From a checkpoint of a small transformer trained on Wikipedia.
Size: 16 layers, width 256, 8 heads of 32, MLP 1024 squared ReLU, 22.4M parameters.
Training: a variant of Muon for these matrices, 902M tokens, 3439 steps.
Each number is 128 + 32 x the weight over its row's rms, rounded and kept within 0 to 255. Layers, rows and columns count from 0. The size above them is the row's rms in percent of the matrix's.

# layer 3 MLP down (transposed), 1024x256, rms 0.0558, rows 977-1003, columns 0-127
size [ 94  93  91  90  83  86 107 101  93  93 107  98 115 142  95  98  75  89  87  95  88  92  88  85 103  81 105]
[[125  82 175 115 144  79  92 143 102 144 129 157 147 185 134 147 162 131 170 143 125 154  90 168 129 138 158 119  79 113  69 142  77 130 122 142 125 143 140 101 126 111  66 141 136 165 182 126 151 181  45 140 100 142 183 132 100  89 113 106 139 107 170 133 101  85 104 173  92 142 142 169 173 105 147 184 149 144 130 134 190  99 154 134 100 126 194 109 130 129 144  63  82 131  84  96 108 178 119 112 112 146 105 104 153 165 120 160 169 134 103 164 140 185  78  94 100 156 119  91 103 182  80 157 120 158 131  85]
 [170 166 111 108 141  87 171  84 138 122 146 124  63 139 136  66  93  92 158 157 138 161 155 104  82 108 186 124 139 145 127 203 101 137 161 147 114  98 138 149 101  85 112 141 120  86 174 134 104 163  93  98 105 135 146 110 161 173 133 121 161  69 128  79 123  79 143 100 182 150  94 132 149 130 194 139 136 131 166 172 143  90 103 166 115 113 105 151 176  71 159  57 125 112 107 107 135 217 143 174  95 156 141 154 173  79 137 116 168 138 137 162 106 105 162 106 110 164 138 122 125 110  99 150 103 108 145 105]
 [105 139 137 101 172 111  94 129 115 178 141 186 141 113 166 143 142 105 123 140  90 112 157 150 142 104 134 141 139 129 165  96  84 138 125 123 188 117 194 146  97 105 158 185 130 104 121  99 136  90 208 127 111 150 136  77 166 148  89 147 100 209 154 151  86 124  98 105 134 114 155  63 138 161 106 101 136  95 121 121 146 159 168  98 146  80 112 150 122  91 157 111 121  77  85 126 142 126 149 106 150 108  99  77 157 175 115 144  85 163 170 148 109  93 117 186  87 148 171 101 131 123 136 142 188 108 122 138]
 [161 144 156 159  85 109 175 116 118 108  66 134 196 156  98  85 108 109 160 173 115 152 143 149 120  93  88 200 116  98 194 126  99 144 143  97 129 131  94 126 197  93 146 110  94 111 110 117 111 101 146 135 167 160 152 123  75 122  92 149 125 118 164  92 154 105  92 113 110 119 142 126  89 120 103 130  52 140 125  92 132 150 117 111 134 121  90 191 172  96 120 121 103  86 118 168  88 122  54 149 187 134 111 146 173 116 136  83 143 118 143  63 145 140 149  91 133 132 126 116  88 158 132 129 107 173 185 152]
 [151 145 143 101 139  85 137 167  80 133  83 106  95 128 118 118 106 128 166 116 147 117  87 119 137 141 136 160 147 105 137 100 171 142 160 142  38 118  71  74  84 171 172 130 149 126 148 147  83  85 144 141 126  79 140 114 153 151 185 171 188 146 126 155 126 132 209 106 120 168 139 133  83 121 151 134  94 172 142 121 148 132 151 153 141 148 194 160 130  94  93 163 154 147  79 191 106 148 181 124 116 102 125  49 183 163 109 174 104 131 158 107 145 120 130 107 149 106 104 143 147 193  70 129 164 121 111 128]
 [125  80 151 112  87 102 162 107 151 108 195  63 101 177 152  91 151  64 154 123 130  80  96 152 131 110 159 120  98 119 162 106 234 147 130 149 130 172 116 127 119 106 178  99 139 173 117 116 195 115 172 135  87 130 127  79 181 139 137  95 212 152 141 132 120 115 153 153 140  62 180 146 142 181 109 138 164 157 104 149 120 156  91 142 125 100 138 109 127 151  45  99 139 118 131 170  73 130 115 152 117 124  63 113 117 108 136 133 130 156 119  93 136 140 113 100 139 106 133 102 146 199 122  93 106  92 150 147]
 [166 106 141  96 127 144 143 127 121 101 122 109 128 115 171 223 137 134 123 123 104 177 167 117 179 147 128 150 154 176 224 126 123  84 137 123 156 162  86 132 154  77 131 116 114 141 165  96  86 138 135 150 156 186 160 134 170  60  64 149 143  78 137 121 154 120 148 160 109  92  26 119  84 162 167 136 133 144 122  84 147 124 131 122  58 140 151 113 119 138  80 150  95 129  96 177 143 158  95 127 132 129 109 137 154  99 131 111 105 189  98 153 157 128 168 156 113  76 123 153 111 138 149 131 146 136 102 159]
 [159 178  97 176 179 121 141 108 137 125  68 178  74 157 121  94 177 142 151  82 129 117 118 168 203 181  92 108 124 137 134 167 169 111  99  52 118 156  90 134 134 203 134 137 117 111 132 152 131 162 105 119 112 119 197 131  86 184 162 144 171 123 150 125 106 135 121 123 112 152 106 164  78 174 190 151  97  87 189  98 215 104 150 145 108 114 142 140 152 130 129  96 123 133 109  54  71 125 144 136 148 136 151 145 141 106  72  94 141 100  68 145  81 166 105 169 112 141  43  64 133  84 131 163 154 117  89  90]
 [107  65 178  85 163 111  90 142 113 126 169 128 153 111 194 118  59 130 106 167 137 104 180 161 114 177 149 112 139 137 105 121 147 140 139 149 135  75  85 163  91 127  10  99 125 104 159 133  92 136 117 154 161 118 185 117 103 151 153 121 101  85 130 155  73  92 125 156 145 181  89 125 145 143 155 107  99 109 151 127 125 143 123 153  82  77 176 120 139 120  83  88 143 152  89 188 150 159 109 121 122  94  97 130  91 114 135 127 129 126 113  98 106 138  92 150 138 120  76 205 141 117 125 158 146 190 169 142]
 [107 146 143 151 107 165 149 102 134 113 111 125 164 103 115 138 137 175 118 178 138  84 102 124 116 138  78 136 101 119  55 189 134 117 130  53 217 111 136 142 134  55 109 100 157 193  95  94 119 115 137 103 110 109 186 107 144 110 131 149 105 150  90  82  68  92 162  77 121 134 134 127 133 115 102 145 185  97  85 147 136  82 129 206  98 130 125 141  76 130 202 103 110 106 134 166  96 111 105 128 116 185 104  85 141 119 182 215 139 155  99 132 118  98 126  96 131 146 140 186 113 110 146 156 202  75  79 135]
 [123 123  91 128 136 102 159 109  84 143  58 176 138 106 116 106 142 108 132 140 119 196 107 133 156 139  72 145 139  89 106 124 148 116 136 114 127 130 181 168 104  91 124 155 134 105 119 144 166 118 106  83  93 148 146 157 114 167  78 143 155 133 124  90 125 172 109 169 180 120 172 138 175 105 115 154 119 123 153 121 130  90 181 151  86 131 164 109 106 119 193 142  79  98  86  55 161  93 147  82 101 131 128 157 161 163 153 112 129 112 127 117 132 126 100 139  85 143 126 107 132  99 221 112  95 166 138 139]
 [121 146  33 134 131 186 100 195 174 108 159 144 145  95 137 101 154 115 106 113 127 133 126 112  87 148  48 144 143 106 115  91 167 118 127  98 127 136 124 123 138 119 136 124 119 104 152 172 113 186 154 148 155 102 130 145 136 114 144 143 122 132 127  93  81 125 189 144 164 100 111 130 162 132 143  96 160 149 166 141  69 121 145 138  83 127  95 174 192 198 108 138 102 170  98  61 124 133 102 120  69 165 166 110 133 122 121 126 152 124 144 157 137 119 122 152 122 107  86  91 142 107 101 112  87 193 135 135]
 [174 133 164 131 117 163 126  55  95 123 145 125 126 159  97 147 134 146  95  80 123 140 124 110 126 101 125 194 113 132 156 146 143 178 130 173 204 118 100 132 148 110 101 135 142 169 111 168 129 115  82  79  96 138 125 143 158 180 178  53  91 125  75 150 150 130 119 113 169 114 109  93 129  88 180 116 105 155 185 137 119 121 127  60 128 150 140 126 193 147 129 129 139 130 107 163 177 192 130 112 131 115 101 174 133 146 130  76 137 130 150 124 108 117 143  80 133 148 117 123 110 150 129 142 134 122 148 189]
 [129  69 179 102 153 188 127 116 123  72 168 131 178 121 121  92 116 120 207 127  80 142 142  81 116 145 201 146  94 169 103 143 105 133 164 119 122 125  99 186 156  74  84 170 110  95 180 141 100  71 107 109 128 143  77 146 149 143  76 154 132 163 131 147 147 100  75 126 124 199 113 136 122  75 152 110  86 102 144 108 142 136  94 136 143 112 128 157 115 136 103 109 102 113  90 151 102  95 117 173  92 126 126 149 123  96 157 142  99 183 139 102 139 127 136 111 130  89 114 108 103 182 144 153  84 146 146 106]
 [ 86 135 153 152 145 162  97 120  98 121 118 128  84 120 163 108 118 126 144 109 175 144  89 123 161 184 133 162 145 157 102 167 145  85 202 139  93 100 106 110 135 128 101 133 148 134  97 135 107 158 164 168 149 136 109  98 142 136 160  96 107 119 118 186 145  82 123 129  73  73 104 133 161 176 106 101  67 166 152 101  97 185 140 164  96 122 102 153 108 120 159 132 114 194 208 153 148 120 128  83  37 186 138 197 129 149  86 120 138 124 182 119 178 134 139 106 120 148 171  68 150 140 121 135 131 122 147 159]
 [183 129 207 174 116 114 139 138 115  87  90  96 121 138 175 116  78  70 101 135 158 108 132 158  90 140 112 162 146 161 155 117 180  86  83 177 151  68 174 132 119  89 134 137  47 178 127 159 131 186 116  95 126 148  99 122 147  96 138 154 176 145 115 108 115 175 162 168 151  91 102  83 166 150 108 118 139 119 116  90 117 134 112 112 120 157 130 146 155 131 121  50  91  95 211  94 102 125 134 148 136 128 111  61 154 214 152 128 147 131 170 132 153 136 110 148  94 150  81  98 136  91 143 140 123 103 171 123]
 [151  63 137 109 104 167 126 117 135 121 145 105 174 138 132 100 149  78 144 137 157  94 142 170 140 128 110 160 178 129 116 113 114 111  53 148 134 157  80 186  83 110  90 155  48 120  95 116 119 151 153  84  63  81 153  98 152  66  99 115 151 121 141 123  88 153 128 105 110 153 106 179 162 154 139 110 115 107 136 150 120 142 173 132 203 102 161 113 137 171 107 181 147  97  78 142 119 101 146  67  97 137 132 141 113 215 100 151 136 149 154 155 156 131 143 139 161 114 138  56  92  94 141  96 149 140 171 140]
 [133  76 168 114 126 192 165 131 119 180 109 144 121 112 106 135 125 125 141 158  90 111 164  75 121  86 159 139 142 122 129 119 101 161 174 132 155 125 138 168  87  89 126 123 150  70  82 165 180 168 164  80 121 149 124  95 147 123 101 125 150 120 106 171 151 164 120 126  80 150 148 120 210 111 130  78 151 110 119  65 110 149 194  82 139 154 183  97 173 124  94 148  75 109 111 115 130 147  87 178 133 124 112 137 124  84 160 163 103 134  92 156 115 128 140 154 155 129 152 122 151 108 136 159 154 114 113 173]
 [ 66 210  51 120 150  63  98 132  96 207 128 159 131 142  75 109 149 163  47 139 145 102 116 170 158  95 140  99 130 194 105 107 138 162  94 108 155 111  80 121 130 119 134 143 159 133 146 157 138 162 159 118 150 170  77 156 122 105 190 151 181 140 158 162 137 106 117 112 121  89  99 146 116 169 145 177 120 162 129 169 156 127  84 179 181  88 126 183 196 141 139 143 135 131 123  95  92 135 137 126 132 112  93 172 128 128 129 165 161 160  99  85 152 125 128 135 150  90 106 147 114 174 180 100  93  77  81 199]
 [139 147 170 116 159  72 146 185 190  90 119 111 104  93 101 110  95 150 110  74 130 112 114 112 147 120 105 156 125 129 139 107 157 148  96  82 148 134 183  96 155 162  99  87 121 112 113 117 143  75 174 210 117 153 153 157 159 107 147  76 163 148 127 135 125 161  71  61 108 125 107 136 161 103  69 160 158 131  81 144 139  46  59 130 109 124 171  84 125  87 107  93 159 160 159 105 142  91 120 143 149 107 153 127 109 146 135 102 109 149 166 143 153 185 150 125 152 120 128 121 112  95 135 122 111 136 122 172]
 [ 49 180 193  95 146 179 124 184 112 107 144 158 173 129 102  97 102 147 182 172 162 137 186  73 126 121 129 151 127  88 141 150 137 187 111 144  99  67  85 147 123 180 130 174  68 151 143  79 165 147 115 129 105  92 161 124  88 106 145 165 156 175 170 108  81 162 147  70 140 114  91  99 114 106 169 129 125 128  57  78 113  87 144 136 121  95 112 174 104 134 145 109 181 140  77 110 110 137 163 127 165 129 162 134 137  77 120 134  81 120 165 163 173 117 144 173 168 153 166 154 130 127 124 134 125 137 185  99]
 [134 160 152 115  90 118 134 190 124 201 115 179  98 133 138 146 165 101 141 134 101 143 138  96 208 148 119  73 135 146 119 112  79  94 116 174 129  95 157 129 131 141 160 162 100 107 133 140 134 109 145 137 154 163 144 123 136  87  93 115 114 118 101 140 146  96 197 119  94 195 120 146 185 155 156 138 136 117  94  99 143  88  76 166 171 197 153  98 110 109 157 127 133 100 175  77 100 102  97 112  75 119 151 114 190 176 119  55 142  96 159 100  87 143 106 155 133 159 120 162 125 123 127 119 110 108  99 134]
 [165 100 151  57 120 151 120 123  72 132 105 121  45 147 202  87 136 135 132 141 121 129 106 111 131  96 117 138 161 116 123 125 140 118  82 118 144 163  88 124 135 135 130 167 114 118 108 157 112 185 135 178 142 105  73 102 103 191 174 174 124 102  86 121  97 104  87 115 120 147 163 173 181 157 150 114 181 163 134 135 111 118 109  76 203 130 104 174 168 114 153 173  39 126 132 166 107  82 120 107 152 192 152 105 119 103 154  82 109 138 101 152 174 124 109 147  68 154 125 139 126 130  99 110 125 153 115 112]
 [ 85 156  87 150 161  59 137  93  92 128 155  97 117  90 188 118 153 166 126 105  63 143  81 143 143 110  75 123 107 142 147 132  86  95 148 111 153 105 131 108 124 123 180  79 169 137  91 119 119 172 157  93 150  98 106 174 108 168  85 163 149 134  77 137 104 110  97  85 112 119 111  92  73 182 122 112 131 111 127 127 117 168 125 152 133 136 124 140 163 122 122 136  98 138  87 143 142 137 156 185 157 166 169 166  96 181 107  77 168 126 115 102 125 180 110 132  95 120  59 124 157  61 102 114 138 154 157 100]
 [160 123 112 155 115 160  66  59 169 143  81 116 131 154 142 129 101  78  76 129 112 100 166 167 150 171  70 122  70 137 123  79 130 116 155 159 157 153  94 174  86 161 127 164  69 144 102 211  76 133 115 109 154 161 144  58 197 152 105 176 148 142 135 161 159 145  97 173 119 131 121 132 171 123 100  93 144 196 167 127 118 115 113 160 116 135 158 103 107 105 130  81  99 117 121 101 184 119 123 105 141 128  93 120 105 198 164 144 139 107 132  72 110 127 126 148  89 117  94 167 154 133 115 100  78 119 149 182]
 [160  96 131  98 186 105 116 105 148 152 103 130 162 148 123 117 126 126 127  55  92 176 150  90 146 168 100  96 159 118 122  91 104  54 103  57 189 140 140 148 146 165 121 150 144  72 141 144  97 180 142 179  82 136 119 136 108  99  98 144 198  97 153 124  90 110 184 127 146 185 161 147 112  97  67 142 104 104 102 130 104 169 122 143 104 144  94 166 167 132 149 193 118 139 161 118 139 121 102  87 220 116 155 101  96 116 118 115 131  85 123 200 141 118 152 107 138 159 103 112 128 101 204 144 189 143  56 140]
 [186 136 153 225 116 137 150 181 117  72 142  75 128  86 129 150 187 142  96 149 103  96  88 147  76 169  89 168 117 144 121 189 183 113 121 142 126 139 180  83 151 190  93 167 160 115 129 138 152 154 100 184 160  88 125 126 120 131 140  96 112 177 160 165  63 167 124 154 108  73  79 126 138 167 121 159 165 122  98 135 153 157 102 101 133 133 102 151  86 196 131 144  99 155 134 162 126 161  42 133  99 144 128 110  93 150 175  99 108 149 158 138 149 139 125 123 183 111 140 114 126 140 125  83 134 141 107 164]]
# layer 3 MLP up, 1024x256, rms 0.229, rows 978-1004, columns 0-127
size [100  94  94  92  88 104  96  95  99 107 115 115 121  94 100  75  95  89  94  93  92  91  88 103  88 108 108]
[[146  92 152 145 116 102 119 174  93 164 177 111 189 100 122 133 154 121  54  76 158 181 108 151 224 149 104  88 132  73 145  93 120 150 164 154 178 135  96 154 182 118 180 109 109 101  79 188 117  91 134  77 127 125 204  96 131 104 142 155 100  85 134 134 156 119 170 103 123 106 116  90 141 141 132 169  81 112 101 122 141 123 108 156 151 101 126 141 131 145 135 167 159 140 127 168 152 154  97  80  90  84 103 182 175  96 131 159 136 140 175 127 104  95 115 139 109 193  97 163 193 100 148 134 152  79  87 117]
 [120  84 113 158 111 122 145 190 115  92 137  90 146 144 112 102 135 108 114 101 152 167  84 110 133 107 145 150  92 146 104  89 123 151 150 111  85 164  78 144 125 145 103  66 169 113 102 191 142 155  97 108 134  51 125 182 126 155 140 159 135  91  41 114 127 136 165 158  56 174 143 190 165 132 181 141 110 130 124  69 131 139 115 156 164 155 168  97  68 112 159 110 161 179  83 162 177 162 117 123 106 192 145 111  69 125  99  84 195 121  70 109 147  83 143  83 133  97 136 130 153 122 124 156 170 133 155 106]
 [154 165 103 148 125 112  96  92 102 179 150  81 144 128  94  99  99 118 161 156  93  95 118 161 142 124 156 168 172  97 133 176 188 126 142 159  83  99 109 129 124 160 108 116 103 107 131 150 129  99 133 144 122 106 158 147  65  74 110 122 133 199 168 144 172  85 147 125 143 163 105 118 125 166 104 159 129 167  91  40 117 182 161 187 191 137  17 120 138 141 114 175 136 157 117 168 104 122  71 181 174 103 106 135 145 119 149  84 122 129 127  93  81 172 153  81 154 116 169 149  94 108 100 150  80 143  87 135]
 [144 113 111 165 156 119 146 118 105 119 110 116 126 120  87 158 110 155  99  68  75 133 122 178 154 149 124 177  93 129  70 167 184 109 143 144 162 207 123 122 145  75 140 145 163 144 184 138 112  84 104  99 127  83  71 108 138 137 117 124 128 164 128  88 137 152 137  96 172  90 139 152 128 160 162 168  66 163 121  94  81 100 191  83 105 122 153 131 134 120 104 106 122  61 120 115  99 127 159 103 111 140 157 150 161 176  96 214 121 157  77 171 127 142 134 187 197 131 178 173 121 119 105 138  72  93 136  54]
 [109 107 103 120 144 120  75 133 116  79 117 181 138 113 140 158 170 122 121 102 106 150  85 109 140  86 147 161 127 138 145  39 106 144 160  70 124 109 177 124 141 191 139  95 100 111 123 146 111 137 112 107 118 121 127 102 146 157 140 105  70 136 100  45 233 111 178 162 141 127 166 184  81 134 165 162 141 117  74 146 138 141 156 144  87  67 101 122 129 116 117 210 113 121 175 140 145 102 127 120 152 139 100  72 155 128 119 104  95 156 125 136 115 139 117 109 154 143 132 101 186 124 164 181 179  97 128 204]
 [151  97 136 135 139 115 156 151 141  81 113 125 137 203 167 115 166 112 104 123 116 131 160 112  86 117 168 202 188  48  69 102  90 136  96  79 134 124  97 137 103 103 129  63 150 129 141  96 118 123 155 161 113 163 129 151 174 103 158 114 189 133 161 172  80  92 108  81 153 142  95  94 135 172 192 161 112 142 132 174 115 119 160 126 139  90 137 160 148 101 149 154 116 153 133 101 107 150  90 137 135  56  86 119 143 181 121 105 142 121 138  58  98 129 166 187 156  82 114 155  92 156 114  62 126 116 115 110]
 [114 148 131 110 114  83 180  95 153 154  88  89 175 122 114 104 131 170 121 100 172 124  82  93 147 155 109 104 101 175 150 102 157 102 104  95 129 134 176 117 112 167  88 126 190  42 106 139 120 117 138 115  68 206 131 141  95  86  90 194  88  83 119 106 109  39 109 126 136 111  87 141 137 110 199 127 118 116 104 105 165 139 105 191 239 195 126 124 138 135 114 134 102 114  98  71 138 152 172 175 120 157 165 194 113 144 151 154 116 125 125  66 156 120 153 138 119  90  74 138 116  88 104 165 121  85 154  84]
 [157  95 198  67 105 133 134 153 183 150 136 172 127 145 161  99  96 160 136  97 123 173 146 129 118 148 140 144 214 136  74 115  97  90  89 129  93 144 128 123 125 157  98  89  56 134 179 160  83 139  86 233 155  90 181 124 141 124 130 138 164  98  95 141 118 140 145 111  88 147 134 161 108 151 129 126 127 193 162 153  88 144  94 165 118 163 143  61 137 110 120 103 127 133 110 109 129  99 144 104 118 158 140 108 129 114 142 102 118 123 126 110  87 108  84  97 127 125 106 178 130 148  82 147 135 189 111 133]
 [128 151 192 132 124 163 169 152 119 203 130 111 152 114  67 172  97 143 112 135 123 117 103 148 145  95  83 124 160 139 151 101 117 168  99 154 170 108 145 166 106 107  77 180 114 159 157 121 101  67 135 117 100 188  70 122 116  72 148 139 167 118 131 168 111 109 128 168 103  86 176  96 126 120 136 102 126 115 141  83 145 123 143  92 102 100 142 105 119 134 181 116  84 137 133 212 116 120 122  95 106  58 135  91 144 157 171 119 117 167  88 128 132  92 113 131 110 152  79 114 111 156 130 127 123 157 110 120]
 [112 146 114 151  98 133 111 124 171 112 108 148  95 156  84 122  62 175 108 137 135 160 117 173 131 163  88 156 116 210 174  88 145 124 135 116 124  72 156  54 146  92 168 118 111 125  76 114 133 152 127 115 115 136 131 150 100 179 145 132 127 134 142 116 114 142 100 168 125 163 212 118 173 159  85 158 145 129 139  80 146  83 174 157  89 167 108 107 103 153  91 136  72 103 113 140 129 150 157 145 109  86 169 141 102 174 130 138 194 150 155  74 145 113 142 145 128  70 100  95 190  71 141  95  88 118 171 122]
 [ 83 186 107 125 185 125  93 163 143 130 169 155 126 154 123 135 145  68 147 137 117 156 138 129 150 122  91 110 141 181 122 161 119 114 115 115 107 168 112 161 153  81 146  66  78  71 137 134 126 130  61 130  97  70 155 125 124 179 124 105 127  84 185 127 100 153 160 142 161 138  88 126 116 175 140  88  74  86 132 107 181  89 165 141 191 127 150  79 154 165 113 119 126 139 152  70 156 150 134 157 121 140 131 114 136 134 171 160 150 197 159 164  89  84 143 128  84 104 157 104 154 131 108 180  85 163 102  93]
 [127 106 155  78 115 123 162 128  86 105 103 125 112 117 142  95 102 146 143  77 100 157 175 131 198  54 146 169 110 108 187  81 133 115 125 131 101 127 162 140 125  60 129 109 154 154  75 157  55 141 126  98 164 138 140 136 109 176 120 109 137  84  87 143 199 112 170 127 171  93 156  47 175 168  98 136 133 151 172 172 147 106 123 102  68 172 140 164 143 113 137 126  86 105 117 114 171 122 140 138 153 173 146 186 119 141 147  66 151 151 120  98 118 139 114  69  99 150 153 132 183 121 101  85 152 126 130 141]
 [135 133 134 114 144 126 106 141 129 124  70 175 142 113  93 109  76 132 135 132 114  97 132  96 139 145 147 128  73 163 155 119 135 107 165  69 135 170 144 140 153 131 130 196 169 170 129 158 137 125 140 166 136  90 111 133 148 169 154 136 161 131 155 140 123 142  44 107 121 100 128  96  80  88 135 141 177 168 116 110 117 142 132 170 115 167 190 157 179 141 125 114  85 120 170 101 135 127 132 102 133 117  82 165  80 137 140 170 152 105  86 152 142  95 146 125 166 178 118 159  76 139  99 116 111 152 139  44]
 [130 140  99 148 128 127  96 155  91 171 128  93  62 149 182 138 136 159 169 181 101  83  93 121  99 146 201 148 162 145 216 100 132 131 147 103 129 155  93 106 103 118 139  57  74 160  39 121 151 147 148 134 190  72 124 112 114 102 144 147 168 132 145  59 151 139  88 135 100 139 125 155 158 150 106  96 129 200 130 112 131 110 128 168 152 179 132  88  90 125  79 194 142  78  96 140 141  86 158  69 114  44 155 127 116 154 136  85 134 122 109 140 123  80 139  89 128  83 135  99 122 139 113 121 141 135 131 110]
 [155 131 171 158  60  87 155 154 175 103 116 153 112 185  96 152  57  95 104  98 127 115 115 136 157 147 108 149 119 135 134 134 187 180 134 192 145  57 101 148 166 107 172  99 122 136 133 154 149 145  87  87 138 117 146  93 143 115 115 101 148 178 115 110 128 127 112 132  96 181 137 117 116 159 166 151  87 148 147 148 112 148  77 160 207 166 141  81 156 151 133 118 203 133 141  77  63  90 140 174 161 129 109  74 107 116 170 205 199 123 118  80 170 121 154  92 120 142 114 117  95 134 117 100 131  89 113 122]
 [113 165  99  82  75 144 158 173 189 132 187 176 117 116  99 193 180 147 142 177 170 126  74 163 157 157  76 150 165 125  88  90 107 131 125 164 122 146 149 177 135 120 115 109 101 111 139 154 159 186 121 118 128  80 168 120 139  62 155 145 134 114 125 122 166 137 138 147 121 144  53 144 131 125 105 125  50  76  99 124 153 152 146 139  98 123  81 119 182 119 124 161  93 136  50 137 156 137 171 204 113 123 153 165 177 158 134 160  97 111 155 161 105 135 139  86 112 125 117 189  96 129 131 141 173 167 139 176]
 [ 99 116  82 148 109 178 122 109 139 143  82 108 110 125 106 172  56 157 120 105 191 140 188  91 143 124 130 120 123 117 112 146 114 115 140 164 157 101 105 139 128 126 152 141 189 146 136 103 142  89 189  82 118 130 116 158 140 151 116 150 128 114 137 196 195 181  92 114 101  83 152 110 223 159 150  62 155 134 118  97 147 138  92 116 127 132 129 127 112 100 110 141 110 111 186 140 142 155  96 151 141 131 129 125 162  81 100 174 149 173  93 114  95 188 130 166 130 131 109 145 115 156 146 112 130 135  70  86]
 [ 81 147 165 198 127  94 138 143 110  96 108 137 118  75 121 143 164 107 162 140 117 145 182  99  90 148 139 154 118 105 122 104 125 117 102 145 122 137  97 103 117 148 152  95  56  96 131 180 133 137 109 143 180 163  90 137 121 132 142 128 132 155 133 170 168  75 110 123 126 120 142 115 142  68 159 130 123 159 140  95 142  93 119 162 145 155 191 148 135 155  64 114 154 149 112 138 134 152 152 135  85 105  79 115 125 147 162 147 144 144 188 127  61 105 133 144  82 145 135 142 173 127  35 148 117 122 137 123]
 [102 114  97 121 121 132  88 109 150 133 119 143 152  97 118 184 175  94  81 146 105 145 133 130 176 154 146 117 129 125 142 143  81 143 103 109 119 112 118 101 110 139 128 139 118  81  96 137 122 118  89  71 103 137 188 163 124 102  93 153 144 103 168 144 182 131 171 143 110  98  62 123  99  91 124 119 100 157 168 125 132 160 201 121 153  84 135 137  78 139 138 119 125 106 159 124 133 144 176  70 123 108 107  85 166 123 132 143 142 185  40  85 140 129 137 141 133 135  63 166 139 165 130 115 115 116 118  67]
 [170 143  58 142 132 177  97 169 123  77  63 155  86  53  98 135 136 114 103 112 137 148 188 105 118 151  90 110 141 128 137 140 128 122 117 151 168 105 150 159 138 149  58 106 163 117 112  88  82 110 127 102 101 100 113 149 102  70 179 123 163 148 108 166 143 103  96 128 113 115  89 118 141 164 188 124 100  77 106 177  96 129 122 135  44 161  81 145 105 145 124 156 156 171 140 153 112 123 108 148 180 163 153 125 117 127 134 120 151 169  88 207 106 127 147 136 140 158 166 115 150  79 168 109 143 159 125 153]
 [147 194 164 131 130 107 137  73 104 107  92 102 152 117 112 102 138 206 103 160 124 101 110 166 149 127  93 121 125 152 171  37 141 115 114 103  67  91 132 164 119 114 136 149 111  82 121 152  45 179 133 117 109 118 172 136 145 167 119 140 149  22 147 114 114 210 101  99 134 169  65  94  63  94 153 141  99 137 123 176 114 173 137  68 105 123 106 138 183  94 166 195 116 108 162 103 158 173 100  68 142 149 112 103 152 111 126 123  91 161 137 122 173 130 150 162 172 131 101 107 139  90 106 114 117 127  70 138]
 [146 122 165  69 118 119  67 107 159 161 106 125 171  66 102 143 139 170 148 150 128 139 106 109 131 115 122 178 176 159 156 139 128 161  81 183  96 103 125 102 139  89  81  92  94 115  67 126 154 127 106 123 171 107  88 171 158 173 142 138 131 119  55 100  62 127 137 177  81 162 137 134 170 138 187 132 110 128 135 121  77 106  75 182 122 131 103 112 100  48 133 135 108 137  72  63 105 135  95 161 145 178 190 145 124 143 164  89  98 149  80 114 126 118 161 128 166 108  73 111  76 117 139 126 123 117 183  94]
 [ 84 105 150 129 156 109 152 138 117 100 134 110 143 144 147 133 133 143 138 123 157 177 170 132 148 129  97 173  64 118 133 100 116  89 104  53  91 134 123 119  80 117 155 150  89  78 138  80  84  57 135  96 112  51  98 116  99 133 134 137 115 142 128  65 144 106 163 123 104 156  96 102 195 145 117 127 138  95 151 129 107 153 189 102 138 108 190 139  97 109 166 109 135 121 116 230  86 126  87 128 158 137 157 117 114  91 156 131 122 140 113  77  93  83 118  54  89 131 152 159 163  65 101 165 134 120 127 140]
 [163 114  77 168 150  90  61  90 166 111 114 141 138 105 147 113 100 123 147 105  75  95 152 143 104 156  86 113  65 127 163 115 128 145  96 174  68 107 145 110 114 134 156 109 120 105 107 175  57 176 148 143 172 121 152 110 138 137 119 107 154 118 121 130 173 103 123 127 145  87 167 115 174 161 130 120 159 120 115 134 131 126 146 113 182 147 164 213  68 162 111  64 184 118 193 138 219 157 179 121 139 150 139 146  89 171 133  97 115  95 149 120 111 167  86  91  84 155 172 170 133  98  77  98 134  90 107 202]
 [107 144 146 185 110 186 121 114 141 162 149 109  93 127 113 181 145 152 139 186 149 111 104 161 134 160 164 137  94 166 123 137 167 193 132 164 110 142 123  96 107  85 104 154 108 152 130  95 158  43 153 104 120  92  99 112 154 121 144 121  81 135 101 164  92  96 106 110 149 106 135 110  83 122 138 154  78  67 151 141 123 106 156 106 147 120 183 134 114 125 131 121 104  87 158  93 136 115  79 154  90 124 106 173 121 166 117 121 135 183 201  61  71 111  70 121 185 121 123 146 120 119 161 137 153  89 150 143]
 [142 122 133 100  75 152 183 143  53 108 127 139  92 118 125 111 152 157  88  76  76 145 190  79  94 135 101 102 118 159 100  64  85 137  85 137 114 131 133 166 132 120 129 151 177 128 143 136  84 128 133 104 121 122 114  79 156 143  79  97 121 199 141 187 151  84 190 141 102 172 109  87 120 164 143 106 175  55 106 170 150  87 139 132 171 138 145 100 121 160 162 130 120 158 121 143 118 161 156 116 131 144 140 131 103 120 113  60  96 122 100 125 120 141 134 144 136 121 163 120 129  78 108 138 166 125 180  96]
 [142 158 139  95 121  96 100 153 102  76 113 166 156 120  65  89  87 101 123 168 219 143  90  83 120 135 123  99 135 178 146 102 196 105 134 114 122 142 177 127 131 153 130 112 159 110 123  99 140 140 149 132 127 128 178  62 116 119 146 151 174 107 117 141 115  96 101  89 165 187 156  93  89 132 137 102 172 135 167 119 103 146 134  85 140  61 103  85 158 105 113 105  94  91 141 158 109 157 133 151 135 208 146 183 156 136 157 150  97  69 139  75 156 126 111 147 114  78  86 132  97 130 122 145  66 145 140 128]]